Weights of a small transformer language model.
Size: width 192, 3 heads of 32, MLP 576 GELU, 3.4M parameters.
Architecture: untied embeddings, attention and MLP in parallel, capped logits.
Training: a variant of SOAP for these matrices, 3180 steps.
Each number is 500 + 25 x the weight over the matrix's rms, rounded and kept within 0 to 999. Layers, rows and columns count from 0. Numbers have three digits each.

# up: layer 2 MLP up, 576x192, rms 0.122, rows 135-194, columns 96-143
# down: layer 2 MLP down (transposed), 576x192, rms 0.104, rows 135-194, columns 96-143
up135:513474523538532544516491505499492499488499549506525502524513547468496503498456518481478482498507494535491519506471476478482529522484461504523520
down135:507500509478495482500480477468522535506527484518491467510467450481489488493513547501465510512479539486494455497485469504493499534480458459473520
up136:509481533496486448518551496428490472468498487490499470569458528536473465514500502509526478528547510500507503555535508509472508503491512502492496
down136:481488488500503498509465495499560527518518485494443489479540477529511513501474481464503530509482505472506498439514516475488469529502468485530493
up137:524516499524511492507504536531534511496481501507507505457502512499425573491505495524461488502522508501533517509554524496490485476489482478517471
down137:448473472551492502498470494482500512476517485500479529527512526551489531490516501487499489500471470505496487493482477498515511526500478519491504
up138:501494479524484519501483476489466467475467510493455517489495543450527479485511470477501530504528532481505572491490539512494509462523509483512500
down138:492492522496508469507473497487513538558517526501516528480495528523533486498508509508519513467492468477467498476464484490482525535470493533485448
up139:456507510516494515457485495518485536520504496502497530493472458491544485471522504524488452503485527490500498480496473511495517493482498499500435
down139:526511525494506523544453498452494494486485491511505490484517532508485485517474491487512522482518478513449475511507526488449448512574512507515518
up140:485518501508521490512458488517480453509474487507492510485475483484512482527477473524486502497518526508502464493489489489508491494484479505520468
down140:517543497489513522496528507496465524461472498524530555534528506512462529483518500494499516487507464501500516507480519524511526504509501512505518
up141:504479541515491517467495494492470505446457510488512463489521536500486518457474528510495481510533489506518495468487507486514476508505550504496507
down141:507485521488503464465526477547517502476507513528475505512509484500514516532467478460548502495492512476508508471528503493516497475496471513490520
up142:494443504553474514496520522478511516478464484449498497511477467524524469481462505504507504495528507527514522509479493484479480529502517555488532
down142:481534432498465503485492532474444521518496500476499477520513521491501536547523489510501483481533534496467528438489484551462478455506451467472524
up143:543502493513512505470508548541516514500523491520509524506535519465482496523502468459509501488487521489544514510460513481558495502504487462491489
down143:528541499479507509482485506493538479511515486475483533457513495510498522526483517524501496493500474516449520519531514472486489526494495469476506
up144:494456497490485563495505493490517482522495478526514489474492478441469458571458517550513490520483436501520539464478483481478511494458514458474489
down144:463498482471520524506529578518535490505443512517461489506460471498538495507481520541529482515555517542507517510514532480509442489502481498518540
up145:524504484587509492447473488442538533526504475501441532525548471473518531502491506498488524493502497523510527526521509499511479457553518488497536
down145:501461528543510469505503512526516503492513484477473496475424528496527478495523522514489450509494494498466500465517462520501540475522520522512457
up146:522535488453494516490515496481492503493494474520511468530489502486570464511520522479526482515463495475540489516515473515473506527546527505479541
down146:508490499513527511485499490504474519498481498515450489504506503513468480484518496489481500518528451534454473498495519524509472490474510496506540
up147:504507501467520496536527520516497516495533521524488488529523482525484492511514461485507521524488530505516485520469530516471487506514516543502486
down147:482462516490530523491480491516519506511455493496501510490534491501503509508460491494470490528560523463492478489499488493527505513501475471520468
up148:552515476463565504465487512492533573504485495507488484520479492502552491523538499503504510458428535519550545451479504519523551514506510529508475
down148:484471471482480462495467492488474523525518487529490534445470494473534516479537507540489458559523513526490479546490492473478473538475526500514497
up149:547497546479471473463498526517506479504441508515497518512513509491453504473556526499459499503527501485489528489483540478495493487490481499535491
down149:520488544509539511477535506531468479540463475493501529480507500497466503444446541531513508517546516459470503492503495509465494500467468481498543
up150:483524532493489470539486453519524509492499496471473518531540481525477507476514489518519481507499489491486502535496512552504479504505470539470462
down150:501456502493507493483497496525478485500487439521515489504487505510527480445529509485481480477504512482471461485487463493533494521485476460524467
up151:530477505518489527477532490515503498475503520552555488493514514505517499458516500469493501550496511500488457488514489473490528539490515518481498
down151:505536470481531471505507481522500472518495486473498498484481502503516517486485510497480509461466482510512515517492484480482499474474487505528523
up152:534459524447445474458439533519526506503485511450490465490476525502439492521471537572507503509494460492544507511459445477527511485469507581499486
down152:505465544481500424496482529496484539499483471509552431463451515521459463486464486518519540452508464437516475438453477479538513525539503568492471
up153:498515490498459497444523496493516557490493499481509506481485506514523508505475497489547517503483555474545526523486503514490480505512490485469466
down153:531473520453436500548464519478509533535484518549528502474515554478513531486500489508451506471508500512501507467507490515476499508534466502488515
up154:486547527536475482496472477460470470505500500499508554496480498532509448521460492498462547523503488494510516500548469513467530550535510477497516
down154:507506518494535514489472521560505513517473510541467458551525499480520491477537489473499491504464527535510455514523492499530509488491499506488506
up155:513523461494492491488514505494519499477508472528503486505510515535506499474502559502464466510504486523475494518508478478514513474486513521546484
down155:500472500521462504511475451494475491503520490510480530514520515462548502539482455506548508509502451495498490494481489552473464511452517468465454
up156:477488487474533503497544462488525510533490507469524446525529515487462523524467509514531483485482505496508526536460508545514481471511546425484528
down156:509486473523466501511512484522505497456483469529486495498521516536467498503486502489462496524537487476557486454496487484428468515486479507480493
up157:498516486562475540508529436499462480469500514469503505495503477476507468468482481552498452512509481516499471473549480514494439499498512495527513
down157:519481510502489500509489517503553491469503466520519522514476491469483532489470513464470540475518492461506522520459507488486546527479493517480485
up158:473502489527438532505516478496509497522506530524498429484457492459501479482442484523500492530527519487520529516488465506504486519515522471493467
down158:462470491503512448508510525508473539473519501503495511506494500519508462485497519476467487490483520504450500455553514520484487465478494511501517
up159:473520481525521480487515477486562526498546529485500518506532500529524503528441487450485480509515443486544542498498469498505484518446538488471533
down159:484486511475488513518506491504462509528470521496477502430483515501479488516523502523493505506500544533479507518514552523489493503529506487497475
up160:522483506487464513524530456502462479526481532483480476501490534506491494486470473484496497534499520468456520508513520494476532519494451536498506
down160:501487493521507440497544490501474522498489439476501495548517465464509552505492517530484489534509507501528495473478493509536468514483518496522522
up161:497517513564484524547503512519502425487509470507532479513449486518487509497479519528513514506524538464484507514524480481513507500445488468491547
down161:524514547559504508490523457572452446493472486530542473505509527550482481538515443486506515470515490493529520481509549473559497514538486500491504
up162:480479503475507513517449526470471503467521488469507458525444490515483508494516517538469486508504461534510498467494490490511529496494514516492481
down162:542455528503521492529477522506487525473485526508490439476467481486490529511512534478524501497509464498507493481546495456504534500512505493477499
up163:551479495535493521521502478493512479507467503518485438452504466482499465502560462508533514544487514510529490518460481498506495494516503523491487
down163:443486477481508473497514513467464495530491500510503542482482519488482541536457479470477473491462467464459481490441499519457473487499491500466495
up164:491488524503456487486505487509489511496505512506484530502480489484479479541525519487494497477489557477483492528479524493477509474455519494494492
down164:536466486530493576497502472496480517470495488487503515481528500524471524529512477550528519545494543478472478484543503497465460448491474531503502
up165:499517488478508548518539498471504480498480464511526492497513514493447496513448493493523513514560505507491517510509498544488442460505532471494471
down165:475532488534472501465464498516524503484500527489491525509560472508488510468518527521512514469507515557514510503506524528482483497503480534504518
up166:492548518488456471496536540511502518505500483462483488480458486535510501450483484491489501521491499504525528505524506486488493488479503487487495
down166:454490506509483531491481480518486503469482515510529515514555515509511526518572569512479489475527507471441488473493493522486536495514524513502493
up167:537532521478430482515502488497538494512524472473520509519475509534509544486477488521466493510515505533508518526547488469513497519469450498503501
down167:515520436481491510497495505508482542492427501513508492529525440555500461511539487474530540546507532526511458501507534472497421449483511484502506
up168:486511502525513471527477495538481452510439513475527553452494506493510499490498466494458494505480523478480544471544493494501526469485463518505570
down168:507467468444468521490521506508469506492534518502562476540490481475482494549491517494484505492561473556503459502483473510497467510518506460510520
up169:532554472525523534541488509495504484515490504520469513503523488541498510458472530509494485494522490466552470480524489480474467497538508546525538
down169:492509480489520481499515482497447529456517527512466473533523507488469516533518490497544529533500547509502484529515521511517497503528534474505535
up170:488517483546533487512536477505463481481512538515457496463473503494520483552514507491477477548532549512478560466498497492460518478492498510446486
down170:506447484481474503475446549516533528508488534517501442530528489485510493474513500478516461493497449527507487529464491505509479523563504530548523
up171:538551564442515499546521488492511529506509492479561436506502519475510493483514489510460557543516524515506488489464477509466504517525567447482501
down171:493509504483520476512518520523479476485512507479464552467491481500531527498509497479516497528504530466503518529481498518493519509457468455521517
up172:498529531491487511455495488541474481500495483485512521492476501557498519500513498480521518493498511467537472496455505503487570521494499553459519
down172:568494519492478493501491497516500507479464491470529538462556530522496499505455490466501517491482539523460484504472484477459524512477540501470528
up173:487495531488533482484539486491488494501498506519488497517486501473535479495511481477510482492505476479470517506540448480451518492519498469524469
down173:505474506510480490496491487521543500482486488474510530489488498560512505508502500551500488494529481470502506500502509526527490519494449484491503
up174:517494512479489527477512439504503510454521473508470510482514517541471490465495487514482502513500502470535516430469461516472479507545562517491468
down174:497506526481500457499478465523497530501548491481481485514510477494495527520499504508529505494537526526501478546512456475456471510483514489500516
up175:513533480495475514522521538494484486488508440526502515457455533515518499502510481489470533525483535484542461486501478476496473487490514470477484
down175:529521480496490550510507504527467472487470512521535511537484468485490500513490501522482519522491489517493469492520488491510467425479536472463469
up176:503474489475501507484463524532490495465507521496476549423517521527527495518478545471481489497508522503480470500530467496494484492536470584500523
down176:492497504499481510542475505470540532503505494520547487484509563488536452517475515482544518537552497436508478482496509495478542503476508488510509
up177:502459553492495515518506495456463524493477477498498502508542469536480492496562532503486509520449492534507486489504464474521497471493509509500468
down177:503508502458477527488489470500478511471509504490521527547532524475504502545512536460499499500507527496508497526491481481518496532493498536511473
up178:475523515502489522515519475494514459484498489514492475514476515476506487498486509516511471535483482513486522480508457512504536456513503488504442
down178:486558544519477539550477524502494506494463535530496535545528521491525513525525519508532484565552474492459515485486496511548482506494493492518492
up179:474458513548501507494530484499511510471500473515494526461443477513490512481495479505533523469507513471524503485453497493529470499533485513499503
down179:522457557544525548460529505513536505538484516559493504442474487468547503473505503472544459515492518505530474513494486454502466484512536488522503
up180:501493484503483530474522472485532505519484500504460462495486448529448503515475478527489513448516506486510516460464487511527469485489500539458482
down180:528470476552485494464492495493485506516484528456491510545467502530534522490497534511529507524507487537450477494479507546509559512508472511519506
up181:527494514501498511491554482462509505491508453479537484543453500495471514509507497525487468503516526492511529516530474495507467490488460474485484
down181:474505507522493544508512512531505504544488455537499475491485483530507519520491497547513537531501448516517498515520500454564461482463512490492469
up182:534493484512516542517480524491491525505514496487455472536522477543463466500514491523511546501516507497517512475481504510485466509527464528485512
down182:465527490496497552518474511498474502469455477514473480521549455544533483533543485499525555516484502494526497537525499508516462499487493504480448
up183:489483472506542503504474480511499467516474454500530505517515503503505520473489539538486483503503478477504484515481479496495502474485505489495496
down183:521491505502524515466488500492529491499450454540498446519457484532438479523494527504564506484515496496524464520507505495518467483564470461479472
up184:509495483471511553516471538518465539547545481502522537469485527526512480424545530493465523552444530499513471498484499501482453505550465523499538
down184:462483496491470484514497513460529503437482504498473464522486506490514505499505535526516433523531471485502527481523486490511515491508511454511503
up185:542517522485528508505477458506498488514495535509537480466470521465484467527479472472457492517499428505538521498500493496502492536529488496533540
down185:481475512482544510517520501483518479513506473481498506472521525456492488535540537459519481514513460499493491543516472520468511483525493459488512
up186:530477484511509518523456533522489464535495495497461527470556486506480506496495498514497497493473530523511513521495503482493545502497491501515496
down186:496481514506439525519462532492482489541456443503519488450487526516506466481527486483498490501499471469543494481465498491502528473489493528410448
up187:467495459531537516552522511479515522546503476467495506472509477455527522514521465498481512467453503474520449512500495447496502518480509481480508
down187:463485510529482504502527529525482517477507542514492460497514492540477454489498505511512530512492486500480525507507519562488518492496462542509475
up188:492511530518519523484505519511489507476477490458483469497513488504514453513509510487517493492493496516493459481490474478489528456502478514512487
down188:488517505490495505505495525465492551497525517553513501487500500486486512543477488450561443492513501485455487497510460572519486544498493499470493
up189:515518531536482499479481508487482505507525462492489521494539507476508495505521521471475513509505514485549450518483516485514534545486483525516540
down189:460509509525478476536441490441530497493495495514460482495496485484515488541526505474468528496488558514512455510535495482523450529504503500479529
up190:521486471507514500488518484526537512488510490516566497480534538529487499533500460496483492509442471448541488517473498504479459511521529506502477
down190:534486497512487515518517498485487506485529571516502469482467500491460459534514502469500499479515543521458530490481492487466487528468469527526447
up191:513543472462472541504478497485494561520545506457513473519511502502497507517496529509522495471505508503540538481507496518517500482516473507512470
down191:499490500455530522530427500542483510504469488516535495493441521499518475498515522527469480544493498508494546493495544472517483499480479466483494
up192:542453471560539483495527530506469484484512529486506510478472504498456514528474516487493539540504532510441483490489544495514471509539495523515486
down192:530518524501532481470481512496544495477502510539546492503523459449512474529492508474519501474509468500488501509500513482494541493476473486510500
up193:479517504496473491537482475514464520503495516532544458523522485552535443498523493517549467492478484437519538493493496498449492536473444507545509
down193:520472482521517504519475534437509494490489494498499527497490525551454491460483518492502517463514508520479500549532470503458528481478463507530456
up194:524494459545506500510512484503501454497487507509503512487527524446486513509522468450485475497506512446497519469492506502500520500543452514486478
down194:548493513502491520492517521519545524521520526497505539489463475512475484505464507527548480525514474503458490498477485478514535466486541468500500